python train.py --num_hidden_layers=20 --hidden_size=256 --num_attention_heads=6 --num_key_value_heads=3 --head_dim=64 --init_std_down=0.00339 --optimizer="soap_variant" --weight_decay=0.047 --batch_tokens=262144 --train_tokens=832600000
Each number is 50 + 10 x the weight over its row's rms, rounded and kept within 0 to 99. Layers, rows and columns count from 0. The size before them is the row's rms in percent of the matrix's.

# layer 12 MLP gate, 704x256, rms 0.185, rows 547-565, columns 0-127
100:45 43 58 44 54 61 71 50 34 35 50 65 45 46 46 48 43 52 60 45 50 37 54 58 54 73 37 37 50 49 72 55 62 54 48 53 67 57 53 65 48 42 56 40 46 58 72 56 38 53 54 41 61 63 50 57 49 55 54 56 48 46 45 33 50 40 59 46 51 50 53 48 64 52 66 55 69 41 35 50 68 36 52 50 53 62 52 70 65 43 55 62 47 43 37 57 61 51 52 34 48 69 58 54 46 53 56 61 30 41 47 43 59 48 53 52 55 62 32 43 67 51 53 44 39 58 47 38
097:73 43 51 57 53 58 58 30 59 57 46 58 44 58 45 48 47 24 60 52 35 62 46 37 68 42 50 57 44 77 62 78 60 58 57 67 40 59 42 45 51 59 53 50 33 23 40 58 65 62 48 60 54 63 71 55 56 57 61 57 55 40 38 41 26 59 46 51 38 33 44 44 55 48 62 51 45 51 39 60 51 66 40 62 38 56 58 49 47 47 51 48 53 42 54 50 59 47 47 57 58 63 47 45 54 58 55 39 51 49 38 41 39 52 57 34 47 29 46 45 66 55 58 52 41 49 48 42
096:42 30 59 39 55 57 51 58 79 49 44 58 50 38 55 60 43 51 55 53 53 63 68 51 71 55 41 57 47 53 53 54 47 59 49 51 50 39 53 65 62 59 50 65 39 31 40 55 51 58 50 64 67 58 37 71 30 59 52 61 34 60 49 53 44 58 51 58 38 56 53 51 45 53 36 63 49 29 45 53 34 43 55 35 38 36 50 43 55 67 51 38 41 45 33 62 48 47 50 37 52 43 56 44 38 53 46 58 45 51 65 63 49 45 32 53 42 62 54 67 39 38 50 55 43 44 53 34
101:43 55 59 52 59 39 42 58 39 43 43 39 75 54 30 61 60 72 62 44 50 52 47 56 43 44 66 48 48 59 44 66 54 46 57 54 55 53 55 54 52 59 56 58 45 48 34 57 42 54 53 57 49 48 52 45 70 54 47 36 39 61 46 39 63 58 36 58 50 56 53 42 56 49 49 51 39 47 61 51 29 40 59 35 41 70 63 52 41 41 45 55 34 52 47 49 63 58 48 66 62 53 42 64 64 47 46 48 34 46 54 51 44 38 68 40 51 73 45 52 61 36 48 39 50 47 55 34
098:45 43 60 35 50 40 53 48 49 51 41 59 31 51 42 36 73 52 41 38 50 47 50 38 52 33 53 57 49 38 48 37 50 55 44 67 46 50 53 42 62 38 63 31 47 38 46 43 44 58 57 56 67 62 69 61 52 48 45 47 36 46 58 50 54 50 52 38 47 65 55 47 61 58 65 58 36 39 48 36 33 57 70 58 44 45 69 63 48 38 42 49 64 52 67 43 41 55 46 46 50 42 39 38 44 49 35 55 50 50 56 58 52 51 69 64 67 64 22 53 56 44 50 49 49 63 47 47
103:51 54 46 53 58 54 50 69 43 64 46 53 36 55 30 63 54 70 59 57 29 61 34 51 46 56 44 47 56 60 44 36 38 55 58 40 48 53 57 50 35 50 37 55 62 56 46 64 35 47 51 47 60 31 45 46 61 41 45 45 65 55 41 65 53 63 62 43 48 51 52 43 67 46 70 35 50 37 30 56 69 60 50 45 52 29 58 36 70 64 43 41 31 48 28 59 55 51 50 37 66 58 55 39 58 44 58 67 50 53 50 57 24 43 37 59 54 57 37 62 50 35 50 66 56 55 46 44
103:83 46 34 60 42 48 53 65 47 55 40 45 54 52 60 49 47 52 45 58 49 38 39 60 60 34 60 51 50 57 61 44 51 57 50 40 53 49 44 61 67 38 47 32 55 49 44 47 49 51 36 49 43 59 44 50 61 39 35 41 42 50 60 40 43 60 51 50 52 46 54 53 47 23 69 63 58 64 40 43 41 43 57 47 46 50 48 37 57 46 57 38 69 72 55 25 39 50 49 35 44 43 60 44 52 39 46 62 32 49 60 48 51 46 35 52 35 49 52 48 48 65 46 66 34 45 60 46
103:51 49 42 55 42 45 37 51 54 45 41 63 62 67 42 38 43 32 50 31 48 40 50 38 50 52 51 44 38 61 45 33 54 48 37 50 50 59 49 53 55 50 72 68 43 54 57 48 66 40 60 58 60 47 53 45 50 44 55 34 46 36 48 54 70 51 55 29 59 47 60 54 55 56 48 49 48 45 23 56 46 58 56 39 40 34 52 57 42 61 55 60 71 56 43 50 28 46 52 54 58 55 54 32 36 25 55 46 59 44 35 37 43 52 56 59 66 60 69 40 46 50 50 44 50 47 60 59
103:35 47 46 35 42 45 41 41 43 45 39 65 42 60 50 56 63 45 52 34 45 49 64 56 51 62 51 33 51 54 35 56 47 53 40 36 49 54 44 46 58 52 58 36 50 37 60 59 55 42 55 68 73 52 55 52 41 44 50 59 45 47 39 51 32 50 40 49 69 56 57 50 64 48 53 47 45 71 53 41 45 38 54 43 64 54 54 62 72 55 44 47 53 26 59 41 63 71 29 43 55 55 55 34 42 47 53 58 46 62 39 42 35 57 39 33 50 43 53 48 57 44 49 34 43 49 65 57
093:37 61 48 48 43 64 40 69 53 64 56 37 51 49 55 58 53 40 44 45 54 50 72 70 51 47 56 58 52 57 50 51 50 45 56 57 54 44 38 65 57 58 58 53 41 34 40 59 67 72 44 60 48 57 64 52 40 66 65 46 43 59 42 46 40 59 48 42 41 39 38 43 70 43 54 46 56 60 49 51 29 61 53 43 51 57 45 41 65 24 50 45 50 52 65 60 62 39 43 65 50 53 58 54 45 42 47 54 77 58 63 48 52 53 61 19 50 58 42 55 28 65 41 51 61 53 54 58
102:48 53 67 44 56 58 54 65 50 47 67 58 39 61 36 45 65 39 33 58 54 57 34 44 55 48 53 34 55 46 40 62 41 44 62 46 48 35 43 59 47 57 59 44 54 54 56 61 39 36 36 54 36 40 54 59 41 46 52 45 37 58 75 45 44 48 52 50 40 41 45 50 57 47 62 43 54 44 51 56 42 30 33 67 47 42 60 57 46 25 49 54 63 50 52 46 67 46 52 48 59 64 53 60 34 58 46 54 63 46 52 48 43 76 55 47 41 67 46 42 54 62 38 56 45 49 42 41
100:42 45 53 62 32 50 46 62 42 47 47 51 58 29 39 55 55 53 50 52 36 48 48 51 38 47 44 62 47 48 47 39 43 39 27 50 52 60 70 57 48 54 52 49 47 59 33 36 54 62 43 49 48 40 62 53 51 57 64 61 49 57 46 37 57 56 48 35 41 50 51 47 61 54 56 67 44 52 38 58 42 49 47 49 66 26 51 51 66 47 63 46 61 47 66 38 41 40 42 41 55 53 59 54 29 42 39 60 73 55 45 57 59 52 57 41 37 63 54 41 52 65 40 41 54 46 38 48
100:41 59 44 61 50 55 48 34 54 62 57 31 65 49 36 40 51 45 69 45 43 50 52 60 42 68 44 56 47 49 54 54 55 62 57 48 45 46 57 49 33 58 49 45 32 46 41 49 39 55 54 54 53 39 71 69 55 60 37 55 48 42 51 42 72 59 39 54 58 46 42 44 51 62 57 60 61 67 53 57 44 38 52 42 54 54 51 61 44 69 42 60 48 42 59 49 41 50 48 48 40 70 54 50 51 50 37 54 46 51 73 48 27 57 56 47 66 58 51 50 44 44 40 49 57 47 59 39
101:49 72 66 43 62 35 44 47 48 47 42 74 56 51 37 68 51 71 30 62 41 42 50 51 41 50 55 41 42 55 53 46 69 29 35 34 50 46 43 48 70 49 63 43 52 57 45 50 72 42 36 66 48 46 48 43 31 55 47 53 44 54 57 43 50 63 61 54 33 45 50 57 52 42 59 54 44 47 53 24 40 61 48 30 61 61 47 40 43 57 56 39 36 52 48 65 64 56 58 42 50 53 50 53 56 52 44 40 40 52 64 53 54 41 58 60 49 41 41 35 50 44 23 43 38 43 44 46
094:42 53 49 53 56 52 42 53 52 41 57 38 57 59 37 42 51 31 70 64 47 42 71 52 57 39 39 51 52 48 28 38 34 45 57 41 63 57 59 46 51 77 55 43 52 32 50 42 54 50 57 47 52 58 47 50 46 58 53 49 43 56 57 57 56 72 69 43 42 67 55 50 53 43 40 60 68 36 44 45 68 64 52 53 66 40 43 45 38 58 40 55 28 64 49 55 36 45 53 40 55 56 55 42 49 64 67 30 32 42 59 42 40 44 51 41 50 47 40 46 71 52 54 46 53 54 45 62
110:54 56 39 71 65 37 33 44 51 46 36 51 47 38 64 45 54 34 49 29 67 40 54 33 52 38 47 59 38 47 52 51 62 37 43 42 42 50 56 52 56 65 61 37 43 59 69 54 59 55 51 54 32 58 52 49 45 44 41 39 48 41 52 47 42 38 50 45 44 38 49 54 56 52 51 49 67 36 51 56 49 55 53 35 47 73 51 36 25 54 55 58 48 51 39 41 42 50 48 41 77 81 52 57 33 45 64 52 55 52 39 60 42 57 59 39 55 45 42 44 60 51 39 45 48 53 57 59
094:53 41 40 62 37 58 41 56 37 47 61 49 49 51 55 49 29 46 54 52 47 49 34 65 61 60 42 35 59 47 48 36 38 53 53 60 34 43 44 40 34 56 64 42 50 26 60 53 61 86 54 62 48 38 64 44 48 47 43 30 70 51 67 44 58 57 50 55 33 42 57 42 37 70 50 36 56 46 56 58 61 36 46 40 65 53 62 63 51 56 55 68 68 67 40 56 40 67 50 67 59 37 70 40 42 45 48 33 65 34 51 59 44 50 47 62 53 42 65 51 44 47 41 40 61 44 47 48
104:47 32 70 48 68 45 50 37 67 51 60 28 56 38 56 61 60 35 35 49 54 37 50 46 44 46 46 40 59 48 70 41 33 48 59 41 48 47 61 43 43 53 47 38 47 49 52 43 55 69 34 44 42 59 49 54 59 37 61 58 42 48 55 60 49 65 37 68 49 53 52 45 60 67 72 44 36 57 41 61 53 52 49 57 31 52 46 66 71 67 63 65 41 54 46 63 44 54 28 63 51 66 42 54 47 62 51 47 55 43 57 47 49 40 47 67 50 50 39 56 71 53 54 66 53 42 42 46
099:37 54 49 54 49 41 63 52 52 45 40 55 53 48 60 60 61 55 74 54 66 56 56 54 43 65 63 56 46 55 59 42 47 48 51 40 44 48 55 59 55 53 36 55 38 46 32 55 36 45 45 68 63 60 55 63 32 58 39 58 62 47 37 69 60 41 55 53 57 58 59 50 56 53 56 59 32 51 52 45 47 40 42 53 42 52 61 48 61 58 64 44 52 53 65 33 62 42 41 61 54 63 42 52 58 65 33 56 33 35 57 44 45 36 51 53 53 42 29 70 48 50 55 49 54 65 46 31
# layer 12 MLP up, 704x256, rms 0.195, rows 547-564, columns 0-127
106:64 60 43 54 57 52 41 62 58 69 53 43 44 38 62 40 74 44 38 44 51 58 46 43 47 35 66 48 46 40 42 48 38 76 53 44 46 54 68 55 52 62 41 50 54 53 61 33 40 50 52 54 54 35 49 52 57 55 55 44 58 32 37 33 63 48 37 49 37 32 45 30 39 32 42 57 59 63 41 53 38 76 47 57 58 39 50 37 58 60 62 47 46 52 57 48 61 41 69 58 60 56 49 41 70 60 49 51 55 49 55 39 44 67 35 32 47 29 34 44 48 52 53 46 55 45 56 61
101:49 46 37 36 53 47 62 76 55 48 54 61 62 42 53 57 37 62 53 44 42 58 47 53 45 49 47 36 57 56 52 43 51 51 50 60 60 43 38 46 34 37 42 60 53 63 44 54 25 47 54 48 53 60 49 60 60 60 51 48 46 50 50 58 52 35 64 41 37 57 40 48 39 55 53 44 54 55 56 67 33 54 72 34 53 59 45 57 64 46 43 59 48 54 40 52 46 66 53 61 41 52 47 39 64 44 51 53 56 46 65 26 62 50 40 61 62 66 43 43 43 68 35 58 44 51 49 36
096:63 39 32 56 56 69 50 60 53 53 45 41 55 52 43 63 35 53 39 41 50 42 58 68 52 31 42 42 40 43 37 58 55 53 51 45 49 25 41 37 53 45 67 54 54 48 58 27 52 45 49 41 62 48 44 57 45 49 39 53 64 59 47 58 52 58 39 29 38 52 38 42 56 48 59 52 59 44 39 44 45 61 63 48 62 55 49 49 49 45 54 53 46 52 50 53 41 42 55 57 47 68 43 62 40 41 50 58 56 36 43 48 61 43 43 59 36 55 64 55 69 44 54 64 34 51 46 59
104:58 36 47 36 40 29 64 55 63 47 50 51 44 45 50 66 65 48 41 42 55 64 58 37 48 45 51 40 45 54 62 57 37 55 48 46 32 51 50 54 55 45 56 49 48 66 69 46 64 44 64 40 44 50 50 59 49 47 60 54 55 69 51 50 44 41 51 39 60 61 30 40 51 46 61 56 64 50 62 40 42 55 63 38 40 53 60 63 42 39 55 51 43 31 50 56 50 48 60 68 57 54 52 48 51 61 71 48 40 60 67 48 51 41 36 64 42 37 49 57 41 56 38 54 50 61 44 54
098:50 41 58 47 61 40 45 39 54 48 51 47 81 40 56 55 47 50 66 53 49 36 46 62 50 54 49 53 51 58 60 50 66 41 51 59 53 44 36 64 46 59 36 45 63 54 35 43 36 53 50 59 45 45 44 46 59 43 82 47 44 32 28 28 45 22 49 50 48 50 38 60 26 46 41 65 47 61 51 40 26 55 50 39 53 56 39 49 47 49 58 36 64 59 61 37 40 49 53 30 60 61 60 49 49 52 48 59 47 46 59 47 44 33 49 55 51 49 46 36 62 46 54 67 44 38 65 52
105:58 47 54 29 42 43 54 50 52 50 38 64 57 39 33 48 47 59 72 51 52 64 54 42 43 58 33 44 40 51 41 56 48 39 60 44 49 66 38 61 67 48 55 45 42 61 54 27 56 59 43 42 70 48 49 62 49 45 30 41 46 44 43 44 55 60 40 31 41 41 68 58 55 56 59 52 53 53 53 42 54 58 48 54 65 64 67 46 60 39 60 51 54 50 51 58 65 45 56 38 46 34 52 51 53 68 72 57 63 42 48 46 44 49 41 47 54 44 62 32 60 59 27 54 49 40 38 50
098:54 50 42 43 48 55 52 53 52 59 60 50 46 41 67 60 61 40 60 71 51 61 56 59 66 70 38 48 64 53 38 65 48 37 57 67 42 47 49 30 58 50 42 60 61 40 44 64 64 41 55 44 49 50 40 50 46 49 48 67 21 64 43 65 58 46 54 43 35 43 65 42 57 50 42 48 36 48 59 51 48 66 48 43 64 47 44 50 47 55 42 69 31 47 56 50 28 46 30 47 48 51 56 54 44 48 55 33 65 43 60 61 74 53 48 55 35 55 54 47 63 47 51 55 42 52 47 51
103:50 49 54 70 59 83 48 42 39 41 42 54 60 67 45 51 45 36 42 39 51 45 52 45 54 61 50 40 53 54 60 51 58 40 40 49 33 50 62 38 54 44 58 48 40 38 44 62 37 46 37 56 59 55 64 67 77 44 43 43 56 48 49 63 41 50 54 37 56 50 46 50 34 61 46 58 36 68 55 46 40 45 50 51 52 54 53 58 60 57 43 53 52 58 46 39 37 41 44 66 49 39 64 27 45 37 60 36 30 62 43 39 49 60 32 41 58 61 60 62 39 43 37 45 44 58 38 69
102:53 57 61 50 37 70 67 39 52 47 53 50 61 59 56 64 37 36 51 45 52 60 64 53 26 56 43 53 53 49 36 48 61 51 50 37 59 62 65 56 50 62 53 50 56 52 52 53 68 57 52 59 45 36 51 41 44 49 44 52 47 48 29 53 60 58 41 67 46 62 54 39 60 55 36 61 57 43 52 62 51 28 56 54 41 67 64 37 64 32 47 60 49 56 59 63 61 71 43 31 49 42 60 50 47 66 43 58 47 50 59 40 60 60 46 36 55 52 42 31 54 42 46 41 46 34 54 29
091:58 60 52 57 59 72 55 37 55 39 51 51 58 56 39 51 44 42 38 49 44 58 47 41 37 60 51 62 51 64 38 47 58 78 65 36 62 51 56 40 57 40 41 61 40 34 50 42 65 49 51 67 54 59 50 32 65 44 41 54 49 63 39 36 37 49 45 45 40 51 59 59 62 36 37 45 39 56 47 46 52 48 51 55 53 71 46 54 49 42 73 60 39 52 44 61 38 27 52 40 67 32 48 58 49 51 39 41 62 69 55 37 39 45 50 52 52 26 43 33 48 68 66 54 53 49 41 53
107:46 71 60 62 38 42 22 62 62 68 50 55 56 48 46 50 53 48 54 36 44 56 41 58 61 48 58 32 64 64 62 56 43 46 44 27 37 62 38 63 47 53 49 71 42 50 60 56 71 41 31 49 47 55 48 51 44 60 66 50 38 46 51 47 59 51 66 69 54 42 42 52 47 44 58 57 44 57 47 44 50 54 42 33 57 54 69 42 43 45 46 60 40 57 52 45 40 37 49 56 56 39 68 50 45 47 43 52 39 64 53 44 43 44 43 58 58 38 40 46 38 43 55 52 51 78 49 54
091:62 44 43 43 81 79 53 60 66 65 48 43 48 53 31 34 34 45 58 54 46 56 51 48 63 53 59 41 42 73 51 38 52 40 51 55 41 45 48 43 40 45 52 52 57 71 67 54 61 60 39 53 60 35 48 49 59 55 44 54 73 58 20 59 56 60 52 54 56 51 45 49 46 31 54 30 35 61 51 50 64 59 50 55 46 42 53 53 43 55 54 49 31 35 43 46 54 50 44 47 53 63 61 61 47 54 43 43 56 37 54 30 57 54 45 50 47 45 44 55 52 33 63 42 72 54 41 37
102:34 33 49 48 39 71 64 56 69 52 50 42 59 56 54 54 69 46 49 60 64 47 60 54 40 61 49 27 52 65 62 62 30 35 47 51 54 58 51 52 58 47 48 53 47 42 60 41 64 45 52 64 64 40 54 62 43 51 45 48 61 58 47 51 76 42 53 54 54 45 48 46 46 52 49 49 50 47 52 34 52 44 54 47 60 64 43 51 53 67 48 58 53 60 44 40 40 55 49 39 49 57 54 53 50 38 39 35 53 46 48 58 52 57 36 59 56 44 60 55 36 72 47 54 44 41 64 63
105:49 64 46 29 65 64 54 63 41 55 59 58 50 59 42 43 54 69 46 63 56 45 54 45 51 70 26 48 66 50 58 42 66 54 60 30 47 61 47 61 49 57 42 49 57 35 47 59 33 43 54 59 70 54 60 43 62 36 47 53 52 56 57 60 56 38 62 55 43 54 50 56 61 58 57 64 66 75 56 54 48 41 48 45 42 74 37 50 48 59 54 55 63 59 47 46 46 42 37 52 51 63 45 66 59 62 50 62 58 48 62 37 60 46 62 49 48 69 63 44 45 52 49 47 53 45 53 56
095:51 38 50 47 45 38 58 43 41 34 37 33 38 57 51 49 50 68 52 50 64 36 38 57 51 51 20 36 42 60 53 53 71 52 39 35 64 46 43 40 52 59 61 58 63 46 46 55 40 55 41 51 46 45 46 48 50 36 60 55 51 54 47 57 57 59 45 43 55 69 53 51 61 57 50 45 45 38 59 54 40 44 39 41 58 35 44 45 60 38 49 43 59 52 63 49 38 43 53 43 60 49 37 39 41 64 56 49 60 91 59 39 50 39 38 55 49 61 64 56 47 48 37 54 47 46 47 58
104:56 56 47 45 60 60 55 56 62 45 51 42 55 48 54 54 47 46 41 69 52 59 48 42 52 75 47 45 41 35 34 45 40 41 54 47 37 47 42 54 57 39 48 51 41 48 62 57 43 55 43 47 55 66 60 46 49 53 44 28 56 68 43 61 55 43 43 40 55 66 61 40 53 48 64 72 49 55 53 54 48 38 19 60 50 40 40 65 59 48 45 61 43 47 38 43 52 31 49 42 43 49 41 37 71 70 46 56 38 51 52 46 35 45 49 33 59 40 33 46 46 58 57 49 49 29 59 52
092:51 62 36 43 52 74 32 53 34 47 45 47 54 44 43 30 48 59 49 52 46 40 47 49 60 56 46 38 70 72 35 52 72 61 50 51 34 59 37 45 57 54 57 77 55 39 49 51 66 47 38 33 56 63 53 25 55 43 42 46 52 62 60 66 35 47 41 53 51 46 48 40 57 47 62 54 58 47 45 68 40 76 62 60 37 43 45 41 55 53 51 66 45 52 47 54 55 57 51 45 52 44 70 54 34 42 42 54 48 54 48 51 48 40 47 40 44 30 42 56 66 46 46 57 44 35 61 53
104:68 45 65 41 65 45 66 55 42 66 51 44 58 41 59 45 56 57 62 44 55 48 38 43 47 54 53 42 47 56 55 58 56 64 35 19 51 38 63 47 53 64 53 36 53 53 51 46 27 54 34 38 59 49 30 49 62 50 53 67 49 45 40 36 52 44 51 44 48 50 53 49 54 61 69 66 40 45 54 75 58 57 48 66 52 46 35 54 58 54 54 46 59 49 58 41 44 59 58 57 65 51 44 60 48 47 64 36 68 45 46 49 48 50 42 52 51 52 51 44 64 58 44 41 41 65 61 52
# layer 12 MLP down (transposed), 704x256, rms 0.187, rows 547-564, columns 0-127
109:45 54 51 42 35 56 53 49 51 58 57 41 54 41 46 55 45 58 40 52 56 55 42 47 57 55 54 50 40 35 43 42 47 40 41 27 47 72 44 52 63 73 42 48 63 43 49 42 33 49 55 73 65 46 39 53 58 48 57 49 51 44 60 42 57 55 41 59 45 24 60 36 37 43 38 52 60 61 37 51 49 58 64 50 50 40 63 64 52 46 44 48 54 57 58 67 48 40 66 68 71 37 58 55 37 53 51 49 42 40 52 41 55 43 36 33 50 55 44 40 55 54 40 55 42 55 63 57
092:58 32 59 39 46 49 50 52 61 55 59 42 51 27 36 58 48 41 47 50 49 57 39 56 69 42 54 62 59 46 37 48 34 61 42 44 45 44 64 44 53 32 53 43 52 55 63 45 43 45 59 70 51 64 36 42 57 49 60 60 45 49 51 55 47 32 58 50 65 41 52 38 44 58 42 57 48 44 58 51 42 47 50 46 34 63 42 39 56 53 63 65 56 57 34 53 49 40 43 74 35 37 59 51 49 30 75 45 48 50 41 42 49 53 69 34 40 69 46 43 44 54 77 62 54 53 36 56
096:54 50 37 56 32 45 49 39 56 60 53 74 58 47 38 53 51 51 56 39 38 57 58 58 59 46 53 56 55 52 70 48 64 55 54 54 46 45 43 62 35 51 57 49 41 45 36 46 38 41 55 48 25 38 38 47 37 37 46 46 35 57 55 49 36 53 38 40 39 49 50 46 53 40 48 67 44 36 54 64 41 35 46 43 37 43 53 52 58 59 42 52 39 36 62 61 37 50 42 58 56 43 50 62 43 58 46 57 56 53 60 76 55 46 67 44 70 77 39 55 67 43 53 58 52 44 54 54
104:49 39 57 52 48 41 71 54 54 43 44 60 38 48 43 47 72 40 39 57 51 43 48 54 63 44 55 47 42 34 57 52 47 43 71 62 65 50 51 47 38 44 46 47 52 66 62 54 71 52 61 61 45 45 66 49 38 42 57 57 41 64 63 56 48 54 48 58 45 63 35 29 60 58 40 44 42 71 42 32 43 51 57 54 68 44 61 54 43 44 48 47 57 68 40 46 60 52 53 45 47 20 57 41 53 61 63 58 43 59 38 52 65 51 22 46 46 56 54 41 48 49 43 42 53 42 56 58
102:49 63 58 34 54 38 48 55 56 67 49 67 49 79 37 42 43 53 42 50 54 57 49 46 48 50 54 58 27 52 54 47 54 53 56 44 42 67 40 58 48 65 52 56 53 62 43 50 66 49 48 43 58 47 49 53 21 45 50 48 35 45 45 53 36 53 60 78 61 56 47 46 39 59 62 49 58 56 44 40 38 58 37 51 57 62 53 63 52 36 74 47 38 70 43 42 70 63 49 37 32 50 21 55 58 41 48 71 48 62 49 53 41 31 55 52 52 44 48 45 57 58 59 63 29 51 35 61
109:41 54 60 28 54 39 52 66 41 56 58 35 66 45 39 38 49 46 54 47 40 62 53 43 54 57 36 38 39 34 48 48 49 46 50 49 66 58 45 33 52 66 43 49 58 63 66 49 37 62 53 57 47 57 26 46 46 68 58 40 40 56 54 33 45 68 49 40 51 51 51 59 40 60 56 30 42 56 39 68 54 52 41 57 55 77 65 27 68 62 48 41 37 67 51 55 52 45 49 54 58 50 44 49 48 37 48 61 51 54 54 54 60 74 54 58 39 58 53 36 47 48 45 23 52 60 41 39
107:40 54 46 40 36 55 44 57 51 73 60 48 64 61 48 48 67 49 49 66 47 42 48 48 42 41 52 55 51 59 31 31 59 36 52 44 61 37 36 55 44 46 41 60 56 50 62 39 55 27 57 54 51 32 48 51 65 56 61 48 69 58 53 32 44 59 55 59 70 49 43 56 47 66 44 46 35 52 57 44 50 48 60 43 42 26 40 61 64 49 53 50 35 49 18 21 33 45 49 58 45 52 52 62 54 73 46 39 52 72 59 51 52 49 47 53 67 59 53 55 55 40 51 47 37 61 34 59
102:51 55 39 57 45 61 47 50 44 66 44 42 48 40 66 66 53 26 49 41 61 62 50 63 49 37 45 48 39 46 52 83 62 40 55 42 52 52 62 51 74 43 57 41 51 46 37 62 42 62 44 41 61 48 44 60 53 55 42 47 60 45 36 49 60 41 50 43 56 56 66 51 52 63 44 53 36 54 41 40 56 52 61 50 63 40 43 52 50 65 44 36 42 39 26 41 39 56 48 42 45 42 61 60 46 37 48 67 57 32 45 44 56 55 55 61 53 61 38 55 45 59 50 56 61 46 42 50
103:51 31 69 36 55 64 64 57 40 54 42 49 55 38 56 56 55 39 37 58 60 46 52 21 53 47 56 47 54 54 51 28 39 49 51 26 67 45 56 87 56 40 61 43 48 59 50 56 56 66 63 45 47 40 70 40 51 56 52 43 48 39 52 46 49 73 50 60 31 61 49 37 40 54 52 38 54 45 50 61 51 49 31 54 55 53 63 46 44 48 61 50 50 42 45 52 46 56 68 39 37 54 49 51 60 47 56 61 36 57 40 54 29 57 54 46 64 52 56 39 51 50 66 60 61 65 64 52
094:42 63 45 48 51 66 52 65 62 67 57 50 46 45 55 60 32 56 46 45 46 43 39 59 46 61 41 67 59 51 47 48 48 52 66 53 57 45 54 41 39 59 60 53 64 38 39 56 38 62 36 45 45 36 42 46 62 45 69 22 50 63 48 62 51 34 45 65 39 46 60 59 32 51 53 31 26 63 57 70 44 41 46 45 27 51 58 41 46 46 40 58 50 52 54 39 41 47 56 44 48 45 57 20 53 38 41 38 63 61 59 41 53 46 59 47 44 40 44 55 50 62 61 38 48 55 40 41
106:43 64 56 61 58 51 59 52 44 48 53 58 71 53 58 51 45 37 54 43 38 53 50 47 46 58 44 44 45 42 66 51 57 42 54 49 50 54 53 51 57 56 52 63 43 34 50 60 46 57 33 57 40 49 49 53 64 53 38 57 38 68 45 31 49 71 63 62 52 65 44 69 70 59 45 46 44 58 37 49 57 46 47 54 76 58 63 37 70 33 46 35 48 46 40 59 50 38 41 71 66 45 39 48 45 35 52 44 74 60 51 49 36 52 56 61 52 44 75 47 41 57 52 45 38 64 53 50
096:54 44 65 65 69 56 53 66 38 50 46 54 56 51 48 62 65 44 53 36 47 56 35 34 54 48 42 70 40 49 29 54 54 51 29 54 57 44 68 51 40 60 44 43 54 57 48 53 52 48 57 46 52 48 44 60 52 64 35 59 36 54 54 25 47 53 37 46 48 64 52 45 47 59 38 20 45 54 32 55 41 56 60 38 53 34 54 59 43 59 55 35 54 41 46 46 48 35 44 46 50 37 48 50 63 54 62 60 59 63 50 59 52 58 48 51 64 52 44 35 51 56 50 67 57 42 52 60
103:41 25 55 48 46 76 51 53 57 41 21 56 44 59 41 44 74 65 48 60 41 61 37 57 44 59 46 41 40 56 68 50 32 44 46 59 77 67 47 46 50 62 53 52 41 48 69 45 58 55 51 49 52 45 50 57 49 39 52 55 56 58 47 61 58 55 44 44 33 34 43 63 45 58 69 44 49 49 59 35 53 44 47 53 56 49 65 43 48 36 64 38 44 45 66 42 45 40 42 63 61 55 42 46 62 53 56 46 51 54 52 41 56 50 59 44 64 63 54 27 61 56 48 56 41 40 56 36
103:52 63 48 37 50 42 40 42 43 74 57 49 61 48 42 39 72 66 65 58 68 61 59 40 51 44 55 43 37 66 49 40 60 36 46 54 68 63 50 44 64 41 53 48 72 48 37 58 60 55 39 56 66 28 64 33 45 47 65 51 64 47 66 50 58 47 61 56 64 56 38 42 40 57 50 57 36 46 47 47 51 50 45 47 61 53 49 49 48 52 42 53 50 39 35 46 53 32 49 59 49 62 44 46 53 46 45 55 46 60 58 46 55 35 59 52 50 57 53 49 54 39 38 50 43 71 27 47
096:49 50 65 58 48 54 46 52 58 51 42 48 54 59 47 45 39 63 45 50 60 64 44 64 48 42 37 56 43 40 44 67 53 44 39 52 46 47 30 36 70 39 47 63 36 67 60 41 50 57 32 55 59 53 42 49 50 53 64 49 66 60 53 44 58 43 49 41 49 52 64 46 45 61 59 51 60 37 43 50 51 43 49 42 39 43 52 38 44 56 55 49 46 32 62 54 65 51 53 50 56 43 43 41 39 63 53 55 41 54 56 56 46 60 47 50 55 52 52 54 36 56 38 57 31 49 46 53
101:54 69 55 40 30 57 43 56 54 52 75 45 37 46 27 41 34 61 53 59 30 62 52 57 37 66 48 43 76 52 56 41 59 41 56 40 38 26 45 50 47 52 49 46 63 56 47 41 44 49 56 46 75 53 70 44 46 36 45 58 63 57 40 46 34 56 38 43 52 44 38 56 64 64 50 50 41 40 48 46 51 43 55 41 58 40 36 53 53 44 65 41 47 33 37 51 51 46 46 51 29 52 47 50 66 62 16 28 41 54 48 56 37 47 50 43 59 49 39 41 56 52 62 46 32 49 54 48
091:57 60 55 32 35 56 56 33 39 64 33 48 46 54 49 63 59 54 47 44 39 52 53 50 27 30 62 51 41 47 60 54 40 40 39 32 45 34 41 35 62 47 45 47 37 58 62 53 45 37 52 74 47 39 51 61 49 40 54 52 45 61 43 54 48 46 51 51 48 50 43 47 54 49 62 46 51 56 47 35 59 39 41 48 44 47 44 52 65 48 31 54 41 43 58 51 52 53 63 26 35 62 45 33 47 52 31 52 51 50 45 40 47 55 40 30 56 24 48 58 68 58 39 46 53 55 58 54
101:56 36 50 39 46 39 64 55 55 67 44 57 54 51 57 43 37 55 26 37 46 50 47 38 51 41 56 40 35 45 46 58 60 51 40 50 54 47 48 43 55 62 45 55 52 48 45 60 57 70 59 73 49 42 56 44 34 44 60 47 45 48 31 40 42 51 76 44 38 30 41 48 62 44 43 50 38 36 58 47 40 44 53 58 48 27 63 54 46 36 48 36 36 69 48 47 43 67 49 35 42 63 56 58 80 35 60 62 52 59 44 42 60 65 37 42 63 42 62 55 58 43 49 54 59 46 61 65